Part of a small language model's weights: vocabulary 8192, learned positions.
Each number is 500 + 25 x the weight over the matrix's rms, rounded and kept within 0 to 999. Layers, rows and columns count from 0. Numbers have three digits each.

# layer 5 attention value, 320x320, rms 0.0426, rows 157-191, columns 240-279
517505509488526554413518466497481524479555522410538492501503491506443485523555487512485540418568516503565470495469467419
511583479506498429498429443486513495505505519482537554534554433471531560496531419461461495405451534513604448546475538558
489497509427536490490448561525497592497494537550528522516484498475478519501399453481465501481461533464446543501552478512
518474479498499547492483487516496507506505482444487503508466490503523495485504499506500487526489484485501513458548506526
472503508472516486503450516502496509518485500472518507488492509520496526498511480505494522485525472489500503483490510495
502500470503535527489497501482530492468532489495502516488466528499530481504534504486513471502506499526483497542525499521
495473474491511501497482502471516476504488516495497510500531514457483526500511474522505478490513486515500495470501481513
506492504490475479514494515487493500510498468475486495501509476500516512510480482501502503515517469491477484456495522522
486474524504505542505491522514485495503513494507496498506474511509504518505535449505530532526507488477477507493489468539
506513521476464485504471478503498492491487496480456490505467496457544513512504496516519502531498481518498495493529490499
501526523513499504478514476499479526495488504473477488524481507513489487506501523496495525473501514475508534514482494485
513496496445508515446487501483474502476495517496510500526474487573516493502528499536512496504494518487482497512524474520
474525465488506485504520518498493507495520520507509475483507478477503509501515488482510502468472534513526501497497502501
525498512513477492518473505466511512510506500498475508475529517508493500502549496473503496511482565479475530503503494506
518503465480480490482479487481501490496510515500498481508456483523499495501518508451532494510497515530522486525502467481
506499521503502497482460483486515505499504478532486499474511510507467487506501464511530481487543476519511454518516533471
497519472509497519531509511500499507481494480537530504462456504501515529524480501472517482506478513500522519502472520463
489511493500482560487498490520516512502480469501509480535473507485523458504516533501483507532494504463491494501520521505
505516531498490455512472522450493512446515497487524496491513481481493502519504521513524490485478533480480491485466511514
513494461493515511490496517514495500518492496497507497443492522521476484500516483500467482495499503541451515532488510474
529520495492488479485517474506503495537518497476500476473510483508479524491488510510484493501551520560482479523504490507
520516513535481522478507468499498479491509512510506538496487454498467467503514490529505506506513476460534497492500478491
505508476501528515497504510528470504495533497477509509472501524504486525491492484478517506490495496496531502464486494489
527497541519504496523485491512501490505493480525495506498464536492477467501481472495521521526487488469497514513512469529
501504482489470482512503495501478486519523531470538510503543477533483490497493499478488500440485477505479469502523483517
492478480472491483526512529489474521519478521510526518496504517492487479509464470526505515472520517501507493518521502457
524502498491498489501474509505519506462470509466502510518500503480524525511468491535475507469501492475471523495510537491
510559482507501502536525522494506496482496537481509499514510483481526526514515503492549504471511523517513494491499500524
472530495492522503482508500500518463525470508518470485520483530502494522508490485485504510507508511481508501500497488529
473458472502496518504487524508504504520513515493491490514494471504509483500495459477493524507505501496483508479503531489
485504479466492496485488512478494487498514448495450491502517461526500486514497483487523483465512484480528498504485541491
476511490506500547505530503526496485501465501514497486452506495515497494502513496496513499537501499556519500527503459541
479490498494532497547505503510490555478506503523518498475498499506506527495463514518478510484538493508508494500520502526
507532502505495480529518484515508486499483534499524490505486503499517515504487470476497492497467512464508461500512455502
507478507504526474518517517487503549502491527497471480496499512488486517481483484503498502504476487517465501563531511502
# layer 5 attention output (transposed), 320x320, rms 0.0432, rows 157-191, columns 240-279
508538444499481531498486476505518584475468486560502502530462519532506455450463487469493475461393573469477480501546462574
488528502491496522467548483490500558495508475473555444586486477560522500532520621555455481520563502454441475465479501574
587497528471441462432534453488510491529535464484509509543482534492469479501515499544584493576479560534538481502449516497
497522513492547499534493537469504482517491514511502513484524524519509491532492476495504528480482465508514522487524527517
547501502504486499507487470491520482503505510510494507507485497507512480476511514490512511495509526472518514495523510502
487508510517477500470490502514505479534502496512522486560518486512495496510510495518494523497508517490487479501480493519
494491509513490496498484504529498490506517490515518483499494488512511503538484508462508491511483526485486502507478512500
509510517510498529501491503484512520519508496513527492522531513467479472484517505483470524510491497489505510501502489497
482514460497477500516511500507546464493460494500483494511505484493497505497511527512462505486496513497499496476500542511
484499502512543505485521504486497498483514546506507508503545510499481502509485486456488545510462517505473506501494512465
524488487484471495506497508529515482510500488493495492528520520501501509475509476490517490493524500517460508516513501501
493493496513496534518523502506527498489475498508510499481471504463500503518504537470488485498482487521536512509464520496
526500531459486516485500473508508491510508473491495513513513517519498481441495490523507506489491475474508494506513501504
518493477476505495486531461518488504499518520503476510517480498515484499480524496522525500488475456540505497502510507503
503488524512499485530527486473502529468506458516517515533520509506513519473480481555515520495489489497468498511513523534
514494481506488510507508524506478514523482495499514527525485496522505526457529515524510502507501494534465537520507507497
501503487472495516491494528529526467502515529491476497515495481473511473474492517524525507532527509478479505519518471520
476500502539494495469505491487501514506506523485489486484518504491470520514517463490515529460519482504490530513512469469
538499467499497475489533493499504509555529487491503474533519537503486490464503494493518496514466476504484489545492477506
485521528503478515526483458518501474459496514490513516517524486474519479538496498495525488515522509446507533443506499521
510494507512522533502485505475520508463507519496480508510504529492506504462466496482522485479473495467510531482519522480
459489494496547525512492519526470525481494486494500465534463506521517496512507510485511481509507507514504500498503490515
502508552523490502489536482491505497511461490500491518520521468521504485487487502516461469499502512495482522507516496497
487504468513460506492549520480497520535510495480539512514555518538539464515535529456465494510524522529494516487484547477
498507530542499499496489511498536512528520502504504511499453510473475516474504529533528511484513510499499533506468471488
511528518513492532514505483477493489498508494494501472508491493500511510505486508498475476521491493544505508476472494519
466497513520512504509493489500473502551538499518514476485501474515487469514510512466503480453505522498490501485507508505
483475519485501504456509470522519484524521469498485507493486511518475491508494486502477496487486502459500486479471522491
501484511488498480493508483516495495509506475474532486494511488520548497444525517509494492506487496497490468522490513485
515549520508495466499470481502530509517496467501489499489516521483484507432505506544523500494473474494486496500509510524
526487497521493522514493484518509516493510503496521507485517489477495516426478502542454489531521527488462518506527479491
491493518490497515489481490477494494484514499524490492499495499487515524508470498498503515488517483501514553466533514516
486499507535465510473489522498516489533499495470501530532505493492505472492517485488496482495494503507500517459490488479
470479494490485517495497525470478518509518512497484512508505495500517527515531517507517511511517503514494513496474543526
510522500502447507493466487500485494508505503499494489512487487512502503513517500480510490470495523480493515490467481495
# layer 5 attention query, 320x320, rms 0.0502, rows 160-202, columns 240-279
511526510542503522506550488457497521475495493511483505520502498494479535513501479531512507500507516490470481492506522504
488491532522471510493533480525490556520504495498520502521502530498483491491487523515469516518558478504521507504523501467
489492501517513509497480506497460490488512491490499481516533489489493537507491479504519484488465482488536517528503495500
514502481485494490512481502505491532488503510546544548532497504551491497508472531523497465483543557475475515482505511490
503501535508494471487514505504514529467459522525496471474484502508522485503545479479510528457526506565541462519512477528
541528530494519429511469535494504508520512482522488518499525470486491508495474476489483542497485468474526566496529545529
536496490523535506500495499462458514489523563526504485497475469500539503517476474448504489513499490507477512487523486486
512521492531509498453459491486491470518508523482480453468463497499514520506508482506475519489525465524505473502503520480
517505498498480500493498487533495484508542469499491469501543452497488530501497504538504505501504528474493491486491498519
505520492485483443512481515496512488509465471507530493516516532525500507476503530502521470469482468516544502496515458514
508517475517499519530548487504505506433472483490527499488471479505490517499482489501514475472484482460540506513472481480
533504496535509475463564486537507503505480487489535517466489522502498515517509455507478503531509529533521439521520496481
501523452460519490486469504488537454491482543470486487515459481496489545500534522477524503495469530507490541489520491480
538533466517492496502522513534513490465489482507520517538487517470516525495471448488514504518528505486481504491521479520
531560482531492515507508519524442478492480515485489463512507558478510530512514506514480489471529551528485503445522449493
498476520477538491487494494511535509488504499489479476554507511515486450492507542469516485493475482494526527544521518511
475525562478496482498455490448490502469524471522516508531539491490473486486463471504542513482458547478505536508516491490
488551486536467503490533481476524515507519477512517507507488524464516552499500476482523508475512530487479481434499501464
509521498491488491542498515473543491486446516503517489503519472510513460463500489515487515490516469525534525504480447498
527491495480484509509456489503489495467472514493471527501449515484473467511508506541453479494510490525509505510522483485
500516531531493490468487464486524512480517489489478520515450512498510437481472523480489464487494488486485552443489504496
486462495514448539537498515491479507516494506492528488487549475527518464480519492474494495531522519481510488500481546498
484474515491497489502522514473495520492470486513503487479516500511463484496493493501515504501441494469508523509543512506
520510487506500470509542480504519538489503540517478491518506506516498533515508492500482498502523524508470484468531479485
505472511484464511506496480497534528500488463486494494474488484480488469496487495507495498521532494519517523490526493471
477467489462461526504457532507486455517499504481450491499507539516518481470499496455505498472494481492496501518458486491
476476488498494489504470490471510557474509468500492535488505507498534491520502496533490530469470472525516514518478485486
501510488453507495493466557515491507509521517502481460485500482523505502502551532480489532498490493530474455541468465510
522533503502470512545468514484478514541486502513479502472518523484486465505518498493499517496494497485525514479524488449
526463523438502470515525507510507530513521491492453523516538526518502483476484485477486517493508522434469497489495499499
485514482494502491498512454470510562475468509525460519487497532485477494512493477495465511503521521507546510498563516485
501508548525516518527552497485513491462457494510509487509524519494491506496481475541493509488464459522531522527522496500
501506484454512491456547478508544535473457443513537486556460488511525500488474508452531449510504511492491510499521544563
514580504552481500506493495506507538470497487483466525540487556460460500485449488497505546448539501502485506478503493474
522505571542485545513486535488430449521544538489539481511515481513486485459489499495490532545529507520501485515496484475
532526487549509487476457557504442477524544578536450503497538515484482488487499492506505555526501494540491488486476538501
526518493477495518481463491512539492524515487503491528517485460490498488496458489467528527501549489487468477509516514461
465505517479523489472475529506485494562535520498473495526545504516477451507480534526513494477483506499510484502492511514
500456473457522477513511489511519547529504513486498497475518463517522550512552513507515481502480504494497456491452493535
483508488501490466517466504509491497513498498518516512500507497541532483489468475454491541564505513492495532507489519503
543475508481494521498499513472498464490495451449477481424509514519527523476473488542445585516480473514555499508534495500
480504527448503510497542452483528531454509507506510478511472440542485516511533496463520485546486501487496460549496492481
470486504532464502468518499494498497484441499486456511564482522498496532499510499515507463501453509507457523471498506525
# layer 5 attention key, 320x320, rms 0.0481, rows 160-202, columns 240-279
455487465516534523524508502435504568479501476486476535515507499479494518580506504492509494488470488496479511542477477507
517539536510445514497543475510516527497480486467520484543485493495493521399476493534492485522563513474525465504523508497
533501539543494484523478518498521488480535490494499455499543485482491501376494502533510490504493515489543512492498472468
540474491510477465513495495502506495454496499515524512539480523538486489426487488553481457500520516473497478485537475493
570510509450489466486489494524494504466444527514486489531472515504494506393536475507509476502520519540482476499488491509
477532529484456450458495486499494484486495513527493503536540487493510503587504458478514564512483498487506535491530523527
527509469510511483513504508459460516535502522498505492507523500482514531506474464479507494500499488524503514492523473497
540475535506506474476476478509481493518474532508519500470508441512511506494540467512455527494499467495534479504487541469
518500511483522487506493492532518491506523490510542464497514499522517513475511521512527519499463537484491516487494493508
485515474477517473466492514484479520519511480500503478513504526482500527586496522490510507494504489507476506494536482512
482527491493508505500506469481474520460502485496517517499482467481497528531498464499500503476500491495502515518541515457
572502499541512487483527489500509500454465503472506493468494508492496513352505453542481459495501511468487449507504518509
507545480484515451514480483515521469497463558482454489504481482472489518447487514509514469473487514526483519473500470506
472484496524528498488518507466512501466509447467513481532459517459506520507465498472516485504482498503473529497549522507
556506499533486513501496508510518495482451507485467481506521506481521524320502485544469478483518524502503494471501471506
468531524504546519513493466492461529504503502485469465532512507508505454576526549451508521485532490520547474531508515476
543524530511486477516464510506504480448485513514476508508496446487486541352458479552538500501533522481508483473484490448
458479497505486540493520454445572520505496495481507513484491545471529537492512500468511514470514470507492537470513504537
420509458498515526499499479443483517536483512479522519507482496508513482673491508474501531517495484506487524513526489507
488529485505515525528457506521500527485505508490461545488459521499485487555486507511453462512493494517505468482511479500
433510504534500516478512468467476526509478478483495537505494497524491452675457517461516462471498493489474500477487518485
496531481483477495523448514524483487511517535476519494489537472502531500459504476513481465542511490492492463505470536456
449516480477521506515507495511486506525508492466480504483491503524495536542482504500526485500461494472492498495528466501
490504492481500499499519507496487544523517516457515510538522517507489529538518491467481504458515536524492535522517488507
486502516529481505504524489509525538490522465511547504501477477501467464524512499521454516503479517516526515483470483498
466532510486489525486470534503518508513510488522456491492500495522544476549470530479511478498515528486505511500437471483
502491489469535525515499485463482525490469465468463501498488490503534506525491517533528515500508473514512478537498473509
576539512501492476516492519492483469501495482499473451508500467502499493378534497521479512510498524528501424486485489487
549483537518474524495476514468533473514477515478484513488507496521510492370504453534483548486503487501529526503516493488
562533526460476493512501508517542484471520500470446502506493515524526506393501495534493473509523520449508447494520499488
503497459486496523509496457465503537502476516535467536534475547498487489563498519439469458486456498505531490497535484541
504490496542487519476555486497537504451505505488481493503527511508491508512504483520502515525456485508536519486501459499
421514514495491486519525487497554527465508484550526492515501513516551472626494549478517451507517498460492506519494548488
501544475515498495482492493518531538446477462497479487490519506500469499439533473517470503472506510468456491491511503507
559516522523524512479503492528508505453505527490496490483495493491499481313476490517496512539509527524505484483473498502
484495452532555502493500549489483520529542568554485471498494484511496509587518518460489541513461514520478494480502493510
478515515468423508501483497465503497498485482495497545520489491462529500600497459479488511511518477527456495444558544480
586472507507474516497468509517448472495513500464516501500487517464494486337520522511471534511518524459521519501472504505
553476489508480466513506498510502451532475495505487488525511498477506514387518484491512490489505569476479505500498497490
477485456460500512535465523481494470488500483513470514475478498520547515617512463463506483507494476511476525485535562485
553517531499486525471486473472474489497477476459503478483500495475502497294477454539478565487462510498520469475520517527
504508509558470540530536459496484507503571496499495472519519454515486478342515522485499501512518507456518477507480520437
559497452547479484510512496527456463481469500499421482522509564494484514432510526540531428530496521497491500457522513490